config.toml
num_hidden_layers = 8
hidden_size = 320
num_attention_heads = 5
num_key_value_heads = 5
head_dim = 64
intermediate_size = 1280
vocab_size = 32768
hidden_act = "gelu"
norm = "layernorm"
norm_place = "pre"
norm_eps = 1e-05
positions = "learned"
qk_norm = false
attn_scale = 0.125
bias = "all"
tie_word_embeddings = true
parallel_block = false
init = "normal"
init_std_qkv = 0.0278
init_std_o = 0.0345
init_std_up = 0.0398
init_std_down = 0.0398
optimizer = "soap_variant"
learning_rate = 0.00877
weight_decay = 0.0
lr_head = 0.00597
max_grad_norm = 1.0
warmup_steps = 200
schedule = "wsd"
decay_fraction = 1.0
decay_shape = "linear"
final_lr_fraction = 0.05
batch_tokens = 65536
max_seq_len = 1024
doc_mask = true
z_loss = 1e-05
train_tokens = 306100000
max_steps = 4671
dataset = "wikipedia_en"
Each number is 128 + 24 x the weight over its row's rms, rounded and kept within 0 to 255. Layers, rows and columns count from 0. Numbers have three digits each. The size before them is the row's rms in percent of the matrix's.

# down: layer 5 MLP down (transposed), 1280x320, rms 0.0398, rows 16-97, columns 160-239
# up: layer 5 MLP up, 1280x320, rms 0.0398, rows 17-97, columns 160-239
down16 096:112126125156080117127123107114111110106118102110112157111123104159187144145149116128152111109119117146112160108108139136118132126144106097166159121137127171122149144137170100170140112137110157124165116103129145149144163099153170136176134106
up17 098:137115085128110096130190166121108127159093135119114120137160155127150120172148104155124115126159085089140121106149106140154106126149125156150099100143167104161148120166115113119141110104149119140158123125099119153144130100106191074116135097
down17 093:160154132123095126117091120140117133129149165123141136178137126133080115114098123098160144116076124115157148149126113133079122148131129099078138107121127111096141101136160139101105167180139101134117162164110112125123075154131127131126118157
up18 130:154093101117128119114089124117145077141125099115112180146115117073118100102171142067144134124100118115146139165115104163116128122100079111104151120090137132113139145113140132141117109145113115150149120148179157149135103130167144106174147179
down18 120:163126129121086153129123133158117129122141113163135166156125142066126130085117118151118143148069142085123122134153107144141139114155090148125153089083135114124140093151123164121088137136134126158131122136131122138144157128155157125152129187
up19 106:089127111148151157126095141086145126175095099109133084143140108195149136135136095126176148100117155116122107124132083125107122135101140119180180128116089146136130112138108128119120163143092128139152115112188119111086141139112120125132152128
down19 085:151137124120109107123085099123162162128141136144156098123147173095182138116146131103138161096183135094167112133101135126133135074088145113101100135103171120109134148146129132150132126169146099107172119116115125106134134144166121178153146136
up20 097:133152126169142124106119152127152158127096116140113122142132157076115151122150117151106157097109090164149137143108126103130139163144145150119101124160112117093120113147090129140121125110126152164137167149131113115135135100159092150107154107
down20 103:092129098157125124118149112079100183136137097178103170137144153143116079110110105165148141134143128132120159122119104138106113144138131171105150137106097154171128125126121150135075116115150106112106149151097111148100130139130148076131117143
up21 112:128136114113145137121136115141111148151123132138147113125144166135139138132205121139147106112115108114120110103098147131138171147134140137110125132114113138182114123120104107083140163158122100095177167155159139120122120133141111140097116141
down21 113:122105120113106109119131132098144170141163112081181124190103178148162105098116141107113086110125143119145084160119134121168166137114147140128116097111112141170138137153084139131114104108133141099127140127135166111116149079135107121116113129
up22 092:127127100104157076095152135093106098140103092139153073119094142135135137104117137127138156161145149135135145147077111092140074157072129133119127136140127118099113099145152154116134125136108090168092127123095121169131117159123141118160125129
down22 095:162120137115136159120169112143149084163169117138141135133078136088135168149103130137098120091121116108123093130118133120152125132148136146128166142109139159176153079143121120120062158137133133104110114104089123111108160141139131134108101121
up23 092:113141167153154130158131126113125148074073107150144130119149115131143130124157157151148140170095137125119146141129116172148106136133130158149106146116123137104110060154100148116161133136116098093144146148123148131102155091153122126104122117
down23 095:135065139110128160129149141134158109146139098154117130176143178123084112127155092141129085126115158123113133078120080125152144108113106145126095188133149178135105152146164139139158126168122107136120146102101142112115146133151150155089175115
up24 099:114093102115119111140120155170127125157117142110123126124125118133107133121095119122163160150097149104144163125094129137159127144120117128151108107097172101105102147081094118157138075133169160164127152126120100060153139145112150138134095151
down24 090:114146129148140123141119127141099124102104153112111145146113164104148144134135136173100103171137105128089101139131095143139132125109148138194127128125117131164093138127195145090137140100171159128150125108155132124128122135154137096093167083
up25 101:133129142140129145176153102128066096135142097126136149137091093083144102106136094089156114135103149159121069151137115105134100145121168140147148145135134133116117132105116151108151149097076156141141125120121122191119116155160122128100116125
down25 099:122087145148127167171126118153155102137119142124151123150165146186115133129169074154095113136128145144110137151136113190107135086149118094095094107130150113105120148101164117118161147147097132078148130168106124106141115107101117137076151088
up26 094:135098182188110135137126087111120132134145143132093097116102100147153134111134131120120153131150104095142184138139174123140139111130137117134127139119132165121124133104084099107111127113144114103121135115101166106089131075115090156139172161
down26 103:131110103109140126129084167085130112108159126109121107121119142125119169148146099121127160099160151151095062149150160151143140137088093110140148154116106120138124120126134137094149146105165078126107104099102117103185101122129124091106085123
up27 122:092175141161157118146132101105107110163138145132099144135152142118145160113129161082136120153118132109087112151133135094115139100124100126157134137130181147106128125157127120129133099154134141145134145122126153151121138145140133106133086142
down27 112:132109141107142123097177152143147112164163143151175111147097132129155115113083164137176109143141112119102124157149118097140124079130121112132143090120138158148146166125158153202120122150100130142127097146150143151123144139188103114110108108
up28 087:146124109132124173173177162169122125149125155157117135185134104105116134125130171143144051150119111167144117130125156141154133138110180134109102196155146108091135156122134124096137141176170098137133136096108122112102152125152096122142124104
down28 093:138101145105109121114042110100154137135105117147136115116131130128137132116162140100125155093117193090154135155116102144146160142113108125104120153091147165166095126113131127154150090084129093099112127118128118146120099101135141146133117121
up29 098:179110098130098087132133161131150158143133141129125125116129081143120146092109161143104128113180106137090133099124069124165142136098119148131130145197131133122101121131145160152116131132126152141121090118147125110138098103135151158130114156
down29 099:141155118132134136146115133164076125115108096153113135125159132084151130142136152125115123094131178101141133153075160113145124118094105136122098128122134117154138094134152122125135111157108122101159130111106136123109143143119141113116117155
up30 096:115099120131101124107144153161112138123150130134114133083130134125169143117102175113091129111119144117168094134133143102159111134114104119147121112110151107143221140098099135128160143176129131143136115113128131161107134089115095117150141096
down30 097:148165131085124123090072142151101119134127120123143128143157126125140132110192136122112131076134130104149149096080112118141168150133168121099137127148125120111092116119120134107144120080139109134171134135090113165142100139127106093137124144
up31 101:180131091133127173150143174153144120114141125129164144094104180119138116095135109149126138128126117102104136127128121114145145136136100138197105112091139132115133102113131138140104139132130133155081160158157139106133163135157159087166079148
down31 099:118135150099158114148101148148117086149178158126110071096117091153098110136133103135124161134130097138074087108148135106172140127128152127082158144150122176110096122139113154118108112128102117106103111128107148111127162127128150166133191115
up32 110:108161150163124149093102081101130121123125144130139122097098098086152165117063120101095112116087113152109146132154158091151145118133099096162141115160161170131139097139131120095132110142134100148149094129144170107153132130173095104169147112
down32 107:110125112142133159125116152102117092103174111103083108150127097128152096143143150145074116111135112122172121142111094114129162133150136147172106146121140133169161096135131108076110142146131172127125118107100154117112082120111119140131158152
up33 094:148117113138082105112171121070083081131123126114106144124149137121094120135112129141151124163138150146119110090139134125139087167108124140145165156127120118149128144117143113085100136157173145122131138121099133133147135149144152127116156155
down33 093:165108120104102120136107136128133170112101149106157132089136150118170152118089114130188128099152109143133139128179104143088116113116062136145085075135143125133116146125094147151125103152158121121128097153135174113144134098116177120151130115
up34 097:157144129138126151134126135086096142165104114123107160108092108096157112099143127119101091128144099122153128148143168064155126117165134147150139091118142115160177162149090114127130124158118132124114145131106126142107138108145165107097147126
down34 103:111136100144123129156088160119115143123100093111179097162119132102110079144140132133141104151090092137113126150155099146096115167145099134107160138154130119123106094146122151115105125081078167088129096096161134120160106074102051143109094099
up35 112:091091157137134108088132145119140133144080105160147128121104099098137166114119161103121114165142150109152119156168118168121127123139150163099154116135126109142166099162125106146132128120089144177117136130134119163108146072152134131109162136
down35 107:160116137140131111121132125123090128132130119135147155078157110127130098121151143111106133153160119146112058161117121139115101104108135134126097138149142162134172124141096136138117144136149105149095092158140127124146220119131154125122107110
up36 102:123136136112135106098163150133085121177126147095113127112160125085174144139123189107119127082111132134153128146112121152143148136085130132159164160112112096148153120105134110119131154127136139139102129141113158134095161131163036134138124106
down36 094:133092113129134183130168144135161155163153116143118083125103095151073121123123128109152147066136186113113125145179116143129096115136160145097168120119118134156150150143077136111158159144125094121144130110115125137122085122135161085118138130
up37 110:120121132168126110117119130127117120152131107139126144111099099181102130112152143110085135126151121155068129095111124117130136141144131110176053142117143107134122113105114146114076127117165115166118095133111174134148129095147143153119111137
down37 102:093133135146085118128136131150112119141122118133137117158095146151113150123128111152142156123153174212104132098110125167117103131119128127148149110141088127095133116164141115119099132120124127145124110152103154163091140123110115129157143099
up38 102:089137091094122132106138137123138175136146097150116105161080161159129126146148142160115109119137135111121088062131124153077119128123112143164142151135151141119102102167086127110142121144166116143139145162137107143170127138167109149177088065
down38 097:096154154189120156128099124082162151146122120104128112123137154119121157108106133126129174155110114164169120138141106095090095108149150135113118128143085142110140086075136118127127107135178098153151094053144107134111102127119119114131121101
up39 097:106128124108144133154130115144091106114112143123148094144090122131133111118125137147121119119127138101135101148131124117150140128123105166130115116135131114091141142169167155156117088138078126102141138163129115135128139120113074149130120139
down39 090:103173126167120145103143107126167091120139164082124082157176139142078111129137143094147120098122116109134166133122117152118097147123103139105132140104141148171091147113100124081129127107135129154128133108138127154105120146149132175133155110
up40 094:132141120121103118140142107143123092141170124142142127151135119117111119132146137138137069157092058104131143126132104126109091138125167135081149190110137154117115126128101138095075154129137132157146138116154151069126133109149082127090136120
down40 095:097063130122125117140100108146108127058104118118153137151062133138101111095101124115091129154138093104144102130148160132194109111181088149140121127153117110104141157068122106132161114128115135087108123116115127118093141135102173105141093168
up41 093:115139140133108138107152129151117099116147138122165155170147140099124132093120110122142162128096119116147141163158124202105128134078101175156158127133115112112138131140127093102093155142140111172109123185130099134111168141118086139105153098
down41 118:116134112111180111119086128127149119113113075113142117089134123144123120148148160115100098125137116133115116097053182095144117129178160049127122126134118164125131145098144147142176126167138153072130102085131118134139113128105148136118108136
up42 114:143143088138139145093117107098124159135145118141132110166098137123123157130156124105105199160125140170110120136124141102120172132166137129149124180119103109164169171147179066119119138139116160143139133175157107138151135098122174120168083175
down42 110:101183144124171149139197136112152137132152107144117101114121110130124145126168136150163133117112119126117129125125113143140146102139146141119124150135129141107109127135140092108128146115115157190150116126157105178112103130146121107107125125
up43 094:090107112108132123125169129127133164160085169149163102152118116163153130158158117139130109148122130150147133126148140151126084117040117121186138117133135121089103103161111133133102123139144114121160105139093146147178067113156104119139096147
down43 097:144097152138110084163129152113137097140127109103157109167084133123095185091093101158131171157116105125140142126133105111085121120082125109148117136123171159091120135125144133139108109151114151143104137088140138102162111136147166164152084146
up44 111:123124150102104085099137147140145150161147159153098129141177108143101170114145170137113159152121123108146153149118142134136119139133148152154143161113098126122083171143138084134112096119068106122105126105076148111127119114164112114133170132
down44 106:119137129110138150110151163142105109169118083123145165140109111120120151082150096143148109146125128131140077096131149112141140142097123111128146118099159139150136185110071108120118076134094145122123178155155143172154136155147156122203137125
up45 098:123108141149147126123101139146159186155092175105105153133142127159120125122128095169114135121109164140126147097120142119175133189204127110105128144127132131120126138102126144130152103169154123154184191159133089106137161156117124071163140124
down45 099:150102140106181138141120115165099109175151141088159099106154147156125113127117108158173117174168123147097130090153129133175152146141113127169139162109123122150143088079134110096115129119139112143120094134118153126173158123133151109089099148
up46 105:148127125117168133159097087142128198153131101147097140118182116103118115142136162131120151160100166130106112164147099091145103111118127083153127138102116154129112111155125133100145161131120139105107138143122144083129132147102143156134108128
down46 109:100085177142155126102128068177135141147161138138090168121149095089128068152172145116106108126123119138135156092146147142131149108110108107118139141134099126128170116193115125132134143106162141165168133140128116112113098114105153171108114090
up47 096:157067110117172147134119142098123158146109140146160141146137159081104107127134106123119132141108120137118122132151124095121120149120166131080136120156138047108144069168134101123150119129102108128085096111140115150161075159100113112166129089
down47 093:124160170136115119141127100104122130155137121129141135174142111130122142105135122088118108105104158137139132153145154114126146125150120122098154158123136137116149161124157154145165088087129123147154102140133144129106147144147152151081112126
up48 097:134120104166150087115180109090070132122136121128070118124124150198122140148093093155146122134168104116162129113132146077141127132129155137166144143114099105152145114110156108156161054161174164139131136120083106127140112115143126144163112156
down48 092:104117174136126127116137163112134150132142155105133166133090184122200133100148150099136087141107126157119107092105151158090119148130144152100120095125203160123104172168105134125101120119128162088094127117140137138092137130127107115115137122
up49 098:120104104113135139111168155130106137092126118119103097125096143153169139126137110105162157155132174174141113120132096109092109141181127114112170156157121147139141109147090106079100132126138115116107158160123123106102162145154135185135146117
down49 095:153119134122167151131123124142136127114081112129112168135101125108119099115120110156107102131139179104093126156169138109136119145070102122143153136134140156166176121122118121139133153156151135117165119135149131140160166159151130099141136158
up50 104:105125123133162095131132164147123144113111120134113131154174104127106129113170102138124096154136147099092178132098133124128139129138145174167082122138136116128118117106132089161135111103135162119148128128125101126150166120128151117169136133
down50 105:124093146153095146112129093110172141074130103146143154111169093135124136168108120132138105094148120140159125117103087116111198173143112138153174120130123116122148111137107102114171170113099128112177105124154104149134110133124116143142103128
up51 095:115105140129149147113097183157106121147121172150153075162111116156096144124120121137123149152149094134114146110141145123129144112161135110145128145083152124125135177091118095118128095071092142127163141148142107134124136118094158084146126166
down51 096:125080129161130163194143125137159113148159143093091119091165133127112134133132156134147114109133120139132134152130113125168158128126148130105103099119130069134096105137141133129122125129156158100112135095161159122122105097114108122133130166
up52 099:154152139106125163135105123095139133123115147145095137127153140133117117136173106124164139081156107115122103124172153115148159176107111113049111101090086129133127152111128129148145093121137119182127150130123152164144193132124161135098133134
down52 096:113167132111086132120136139087119126156167136159134174179113138132130094104085112124144110168121179148146076131167113168100149100100118110133157121108149156113123118082127120129121175144151135124120112106149113145147137137132142141097096134
up53 100:119140142166148134110134120123103092118133160093160150156127191147131109097154123142101142202127150131154103138097123119108130121099115152122143093150090120152071087114146116063134076134119148127079130137125095148115149166145092175103102101
down53 099:157090133130136138151091125131094124107141149149116167133113092128167114109100124126131120142147124118119159142137168154113147118082175095121114147122156146103132172142106136153124090175134128163153127169092141123128105125105112141130141118
up54 101:150110100102166137134108128147135109178114154163138201099156140123132095153124127091118190122123094115145153108130167121155133110145107123132128080128141145125100124082096146161130135154096113166106106127133140114127128119173157115159157102
down54 104:149146110127147099098137182161171093142121135163099116152133112100097102103092105110139140116092128097127149127089129142112145086106142144090098116169121158158180108111125136194116129143158155085156115106102161109132118127109145122132105132
up55 097:098144103130137106128143154128087162107114115139102130146129155128176156111140142133108151138115084122124104084113127114125119142155161107146137114070134092117049124111135118142160132174182136124099109093103120108135084132139086158093124123
down55 109:108117099088131110064121137118111123167106133104151142124102102141099138160129132148106127120161113114151136159148112166179139122087090151156139088116097121146130089149134178121126153133166107119127116105105141182107134090054130120102166149
up56 101:136194104179111124169128102149068159170135094141122110147078184117156120125145093159151186091162150129111166121139132085099116121139120131124097111113187130160163085143120153157128160145121113133133149122081137143127122143114133139139102084
down56 097:144112142121147133105103149134137117120121141122154148111147072139115147145130161080095105132125081158162112128087141172161117121096159129107124128109107118087130156123129158104116084183091145148121142150157128123128119127136153107116146150
up57 094:140139147109126093165090133113151104174154120138094146126117138128145131137143144084104118120104120142174176110106134117109165153113173163147111132129118097129136158134093174150097128149135131157103136162124166162177069143168141108140152117
down57 102:103153134140153133111110129144135137110129127120117132131112126125112107108136149107134109119105090118119135079130193125111111085168151136143143076134106156109095111123131167112110154122129093113148126178122097132107112115135178176133143130
up58 098:151148110134154104127127188119120125131133091114118165137105131148149136097144137119078178090098143139148094127143144172116160136102151133141085120144132142123110133105115134123143126129139133137135109115143129114154170100132128170136118136
down58 101:112157137099134121107136091162156118116127182119079112122164143104113150189137121150133109134145095127164122125129098127139153116138140098092172139085142142146109201132165157139122127130115126140134154126139125099108139142148130100102133145
up59 098:152124080100131141122122135140058121139125171115126145128135137138133190120126135138107132113151132164111109118085123131153118090155110101110136159084121124148113123150138094137132111126108140125134152171091139115098128175140134121142114138
down59 099:152112142127117130144150120079167095143189086127097133128138138145158093138124097145127108137109156094124143178100142162132120133157113101104120121098096114175117105097123113156163145130088136121154172149140113115114157086109122112150133107
up60 103:077147152180143095087115150124130135143136107094114131110120119102127188156148151135155152129136090139175142139145150171144142142145126114139103107174136157109155174132110070132140115139130132145154120137164154129087114141149096113124130077
down60 102:187077126122139164108102109084112130085121117130165088132119137127146136148147138164110149136093090143111152109146151153149124153112142125129122138133143132109118152110154110156147115112148096116121147134123093098134108110083143096120162170
up61 118:122082111130152149089082150151158111120122106131112152168138130102128129107154160102129115095156119111135110094115121133148162133143150113140065118108126118153142130135165162162183103140151111114084115136149145156118150123143141142174106172
down61 123:100132119125170127134080154152176134093153114160147110126160123118120113147126122106158119168139126121128072153131148112125112124158168147126073144111137106119118156129138177128161120106145079115123100108119143113132128093095117089140107116
up62 093:084126162152099149130132129155138117089146167115126138123124195125100103124123094104100110156104131106166131126146150132114121125129086115171088152122146121153126126181122109148102184131135155067071136129142143167090114132133169107140158146
down62 099:135139141156079085135142108093083108131117128118119105145136123131147079135109119130160155144138128116135095118071079114146114123150139188128079114178132159134139158091160110132098140110171124151142139119118093116157074165124078162127130111
up63 097:092125172107175145132114117117111146083118150102145118126156128120127116135125128107136103152145120142136146087154129144131116127159137114107144117119137142117159110122126137133129092137126182183146102123069148102106141125083125134118105137
down63 101:120164109101115140125175167120161135120161171095108085107144180137127128134115137158114113184135107123129144126172134101142097103160148125157123146117127089121153123106120087122104091079095142121155105131126101102074161103118126137097080128
up64 103:101118068126130108118119129105150126163155123137099125155107147124126118137130151137108155113116123131178125151091162078146118148127169106112124075127144154128150095153134146095137144112166103158132078109143153109158122133154118109114146162
down64 100:143111104152148139131118128205121184150123141113141106104090124115139147148129128157135138107081148143140121152153108148158106127117097159124160128158138144131134131082110136090181103077182103147190163119117133118136105112085080105115145155
up65 102:102094160120121109082115155113131134123151169113121128144129143069099081132111145119139122152178131148174178122144138119147157123114125108101167140153048146178137113160085125087142143091141127089066174144119105103144141118160133172098118141
down65 112:129154153170127145079138143107095100139106187116127116142117149108126141084113112122122112161122132115100153138138151143154104115138126099147148204118132151129101135109105142100148076145125114119142120127108132128126088078139122135126144151
up66 098:101134107150093125066110192131132139136137084134183128124138111098128130139136103158101108124105134106124107131092129136153109114142122128148126134162159167138117112147119119124145117142182143121131106125123168097128174124161121157105125127
down66 091:109163151117108178144106111114142143101125170155127146142122100131139134129144167103119125123119128125118131128089120138125155139165090113132146156124147120120107119121152173138151120107173130121100102119131099131084125094153116092129106162
up67 102:137131130149111121094088097105116122131088144100140084144100135135120132143143188131159111136139105126102140122130130151139136128137105108111158139162179162142131117120163117158117120118143138116152075127103125132153115095147193118106112131
down67 095:135140128144110162086150128105111155133114142106117128139088127119137102086152140131140108095095107138151151130142117117188113090122131093119119145093079118146161105095150076067122111172134152084122117143106115138102134134102096142125172125
up68 116:117094089117116119127175153128125155157111135140099132158144100124134128129134144119142166102141100125118150071140105143136102114160158099145119105140117112093159110137158133153127157112128078135114141154150162095127098143121135129138155133
down68 111:139067122150105113134113117158095147112145144160096122143148096100120115167153134118144142120084122143116146127153135113128124150129163125099141141085148130123145166144144126152107137127081092150106128148132140115178158181082163096161151121
up69 093:133086147089169129141120126126126148102164110093115106123128125110180152135159126143178132137109111119150149102119103123167134111132153081103155129132114135152130132154135110113139137152125115141132119147128088117116064134089159125125149126
down69 101:132056139168138111146143110129112160122073123122120099100135156107121133121134124113136111131130100116114105155164144145106138151131118086155164095085112160113141119138132123096106075103173155149130131139130117154162116110148171115162140141
up70 103:159151108170130096133134132106139141121108132176146132127085138172143115150166166169102128110153125177140128130101146112128157126131122090144104129149146115099141143167105142080148081144151176114087115116111138117098111144163180083120136082
down70 102:120106138099123147164138146167127138097117101093126113100125159151134122113111114101119131094153116120125153117100131139115087070087131147149149108130132107120132114112149092129146131083130125134155109126118112138104161090096092149149063114
up71 101:162144101163116133128108128130111116116105133113118183130170099096149188131136147134100143131094117106150163156160182133157075122155133141110154072102117083112127174184135141177156139144207128147115117186118148109140139194131088158142112099
down71 099:124116145149119123145133107117142156155115132108085112138144123115151150118117116118114073174091123152109119144143162106110081169134141165084115109147136130127076110106146077111123134133103099134106151114173098149130149081126135108083112162
up72 103:118114146098138125156133165146091130144108130110150144148133143140169159120068160128120149123148061187146108160110089101131160130124139180127148126108115106130118103118096111159104155145145125120174146133104119092165177131149151136127145113
down72 105:125120123159140170166081145146107115122135106149121089114151134167146136113085130141147166128121116137155119122115080117171171148086133129126140122114118099151088128106141135127166159128140153138142157166070091134186133126109156142104120159
up73 093:141109151093151155128122105129150122161131142095164095131153131105137139122089117128142170120125132149106117099112134141116155140169129129141135158113112108085148151113131115086146109115080136131115110199088111123165120136147138137117153157
down73 096:123121102097121157109139116103125155142121175121108132157169153065133148138091129094096148108134104107156151145088162180146135101135167102109141180136112112141121128157108137125095106101117130173170137173136143144132119109164171135153078117
up74 102:157150063174118121153126161152177143130141157122121125138112097155148130058114180116125107100143151117105102122145153136119103130153124129184129114100122133142131062137103127173148135144111112116087156121144122128138110128130139129127141174
down74 095:130121123108164125082114083142112130125116123110138137120136135138116144114173110131113143124122118155122131193148116161127098103147143108103188173103082140155114095110118134111134123105122148121137118156147106101105117100125132108132152150
up75 101:132111121119118110120106128146111122134162152114084129144179115141125112092147167101142136123085123117144120106132108118123147112141098134164130111139138166098158141151126130117140087127072116089087133160101111139148117142121112130138095114
down75 099:159090167099123058127105151111105121080163130127141137137092129130160115101148119166105136152134107123184149129086134123131123131130115129135116164125138117152136099112132103092118153123120146136160141075132143100149164090106162111126128119
up76 099:131148116128097122134091200162150103144106100136116145130168072153130125135107172134147129082143135152118168127106113095172139120144134200147129126128098101126151090101119102106147128121140113141138140148139091074176125162117130148140135184
down76 101:114155159122146137162155076124142178128111129108151069092125130147154139120113159111110102159106105132116108155104162150145132154161078088115157137117167096110095129141085119121112108114098112128134189106123131123129151133130111115128140149
up77 092:103109164147119131085135117145112127104149122126126149162104099139144127164119142126102166182123120153140139093170111131142163151150115143089111166132133097136121118120109135107144129117142109112149086142110135138149160170153175122135139142
down77 097:121135119134140088135149152135142135103132132138120133114088146121096085135118110132082153147121107118155151125059078142130095161105123115078142154118127154122122108099126103106105108148168091137111131062138104125137212098156102134103146121
up78 103:177101101135115131146122118166148087131127170096098151144109139138121066100134145139165119123091146095168111100125181164138154099105105136155080110130155103114132112135154113147181132176132116113158090110097084192113150127148126100132168090
down78 115:086151113124079084126140137161090138114173147127132144112141099149137115118117117067114142154145125123131143127127134140139128106103110145105130123117117129141129153144096143161175115136055159153122127130155111125126131085106178134117136109
up79 094:174140101139092122129097109120128131121134117133157128139096155141178113105110124143129111117158127134111132155121126130171114141189171171159129122154168074132164154170109121147111167144133150105113073119112150172125126099128109138158150146
down79 100:091132164134141098179082111124150135134093152110095124120144147123126168150101120157114130114091144133116187137136155128111115169070098160123116172129096115123087129122139106126152120156129105134088156131137125159150109127151144098185140116
up80 093:136137135092163138115128160122095123139115135156161155151101151106090121101088173127120138167129134115149087168146089145150119125096106197131164156137108129166074124175134152122133144143076127123117156137149108097135085121148090160108112161
down80 098:128104111124103114102130162176171109149136130106146104093147134138094173138166112090117114175121152131161143105100128158121096095145139096115075075114119127102103151127170120103128148132097136118143129140112117135154153139143130126133147169
up81 096:135129147145146109116146108094149168092121137091135090125154171212161122113156147125138128187145128132104107110085161140123111117138145078149091141124099115147170128089150095108085156102172160172154143119129143097152120124167114169124154137
down81 098:121118128132144152114095159117088162127088125173181122134164131128082124181121130135144130091107129097109126133086117139125118086100134139122139113139164150101097129109136143108136114152121093109128133113121123114113082149124108148107129152
up82 094:132102130132155124118144144094116083113106130085150125152166102123167123107121100113101108138089123123183141106104131161108147134159110138092141164120126100127146138117096092170126099133135149141132156099148106131185168118088184119141081160
down82 092:106131121148132125130108128182079120114114130177132144109144167115099132148149109123129126113132172172105126171094109168096119084161173132124126135105103110135148125111152159111088108125141131134147120159136137166115099144118133134141179066
up83 094:139108096122127152125128122148108103125140130111112113140085118096161146138133127091113094150102112087124070107181135142105135159122130143159107137157180101116173125149123101167137120127142125119114124125101108064135164110166094126122166110
down83 095:137166112114147118115100112087105109117147115144113109146123089107097120135141155122086105090133137092156166129155109109149095107110142116153142109113173121137109114108088089098138104144111096135138144100133116103145109167107163134149122142
up84 108:163128156120150119130118118134134089112136124112131151157118121149107145091166184113117110106146103140158095162134097135117106105090117136146108122106155168122154117111123093116150193154135113161105179121140124131125131172134110162151129147
down84 107:112153090159139153125148137109172148128144165140134151138113131117087100131125132133101128125140118078112100114105124131125102102134155137172081106136147163137161144148133132143151151140145166132112142103139136111093136141141077123117115109
up85 093:106054145152173153146134116145120107127127094152138147106091152145083106117113158130134123168127116087128123122141108124146168158110124126145161145117147089135109138143110112138124142141140142129118130139115128128147139114126100123093135132
down85 093:140130112125103174161156159120143121069155159093153126115085155094163171154174116131135146109106151149138136157114124150106130125146089147154168151143139122154129115096104141072126129137147110117134140115130116179122133175128190183112115098
up86 097:128144088088092131146139152167174121125132107130107147137119115126121125133161136124138108167110140101149135107094163138126127084148109139126162124100085114125142113076125135141143129136139159166072145136154140138154166127121124093129089111
down86 095:121158193158116116115106149100083140117114113137111096135132199207119151145121144137163113053096156164144110144112143099115163138116193119095145154115140167111141133085122124115131129124123146133208135121115166134101114127157150121125157152
up87 101:093123134122075103175174100124131110090098110128111112153103146131160106077121080113133074133142115109099150114150122127124165149110122133119105093155102138085161107104088060133149082159136137143113139121139110111148125131134142137148092126
down87 103:143136116155152129119084122126130162156172112105124120113168131106109141164132126120121145110103140145148107154093117166138168133138125167120120155115102103179162141141132127120140126107096123083170140133147117064146118172135155153150076157
up88 105:131116113128144103096129096132122104125144120084094179125126123100122047130147104120093162130116150167090159154114117135177114158131130142148144151136187146146162163178107169102115122151147147115134156151187184147106118163153120115169165090
down88 101:163137135155123188138150092166171128106168139160075177109172130152108126091148162118123083115101131124124099115082122125166108130130124172170174072135108137122127139113137133086135100111123137141123108124123072133141109113133129102108088155
up89 101:117132124150130124150166105121142112149110123178147082130133165125126131126108121099150110120161140117078147112123134070158112147162107118124117085136172132082152106133089090155158090150070082128097174157089126115115140145125104128148135110
down89 099:106113148101108140149131097167199133099171123085161163084111132129092128166115131158108113193093108128138110107122105135197163116143162125103090108081139130126114117116139119115103149141143109144112108129149134101149135132125131120165104159
up90 107:197119129106137124076121139137151125125144107131095146125139113101096149147174132173163137127124118111072146111170145136132136148098137122082134195096151103114111121115144135102177110101119071160169131097126118103139151165109128091140167133
down90 104:143120137099124096130148112122092161126089123123131116144147148109119056136126094128127146128152117180083112129169124110107132130091122126070116161087100141098117145157140169078128143111099109168127166145161112133173117127088119140148098106
up91 116:111109145193127123083116135134130149126110132159144147158164124146140154111137130079124159122141141150125124079143128159099104146141135160172134101132164164139096116142159082089113121129171119167111135142103145158139096115119103097144111132
down91 113:133144153097139160124126162060162154130135119143134129130156126112133135096173165120136180096134100092123115090146137094120151120127130133162138118149139125106113121133127120143125106126161114130142120109146169158094093124132082096081097083
up92 102:141125162156135120094089139131126148169131128120084126170164138101097159149137131107140162147099122148136116084155148110137124137100140107141101134123113159147151086142150097116124126109122113107159124126157128110155154118097139104131135145
down92 101:154119091150145108099090086140148142148125174144115109105137149146126096183134130130108111116141124124115110130137116147119136145086146108150099106133150180197092126149095133132140141138165079123119163147137109122126128159139116106153122113
up93 085:092171135161108127133156124070158136160120130124116153133104166137124110103116171121080108110085155112127155105168090128143137175120120132120142147145098119122153158168164108118142140142106102141179122161148129133149110138159084157124123136
down93 093:115137114152090119148108146147152140127108156146140101119116102102173145137146155141139188127144168105141077123123128138091096144117126122145150104133125170119096151109127126114121158110124119153086093101148119131142084114109149108115104105
up94 085:137146147122133186117113163105115116127142104118110138145156149131128174140161102146100120119153136102135114135118147151133138123195147139156143132106142151119113106139175117098134124159170143092127075114117099125136121160121124098168150122
down94 083:147109149110135083075109116079078116134112121147083144135117128138143136109170130092119151125163108126154145132173120156078159178141088098122170156112139119141132116159089128136126143125121130176100143111114131151174081131106173138153162134
up95 103:162103163127159120117101117154116154139135145101126102161150104136094149125150123128181138142163147107118147108130125154102116138140122129120111152115213147154157106150068093146129142140096125120176114133111143099126138134133113126093133120
down95 113:151117168120128120123151114139101176133108136132151102122137122144162145144177109122124067093131133137139114144118130146143098137151150105171175099132126156118112157147102123126111094131122120172156126158126128149092140153185113132155166074
up96 102:129099098142139133096160126079098134164119132141087163126121082128143122143133158176151163154140131129120134120116089125140091126133106113131176119071099121138108087158163154118176149125064172139121139144123157134109181159135135172106111160
down96 101:122150118160120144155143163123092105121112112143081096135070114154155135161133126102150106155121167125169154127143115087110089131113174151128138145115146102108102117111172198161143176163095092127147120110118163150126118107159110092144158106
up97 114:132139120149113146151089137156137152161163107096119158115152143125128146123110127136129120082178123160109127117103110138124157125164106093111090155104121116144132104140116116151112107117108154144138153107142150143122142151173185160099131136
down97 111:159104130136114124129125139126128157116129160152162138166141169096144135109095105127136136102146106118149097136136082130187157110121117140126148131108152121144131085147113149113144139155139127097099110102061136129134145125137108136158126127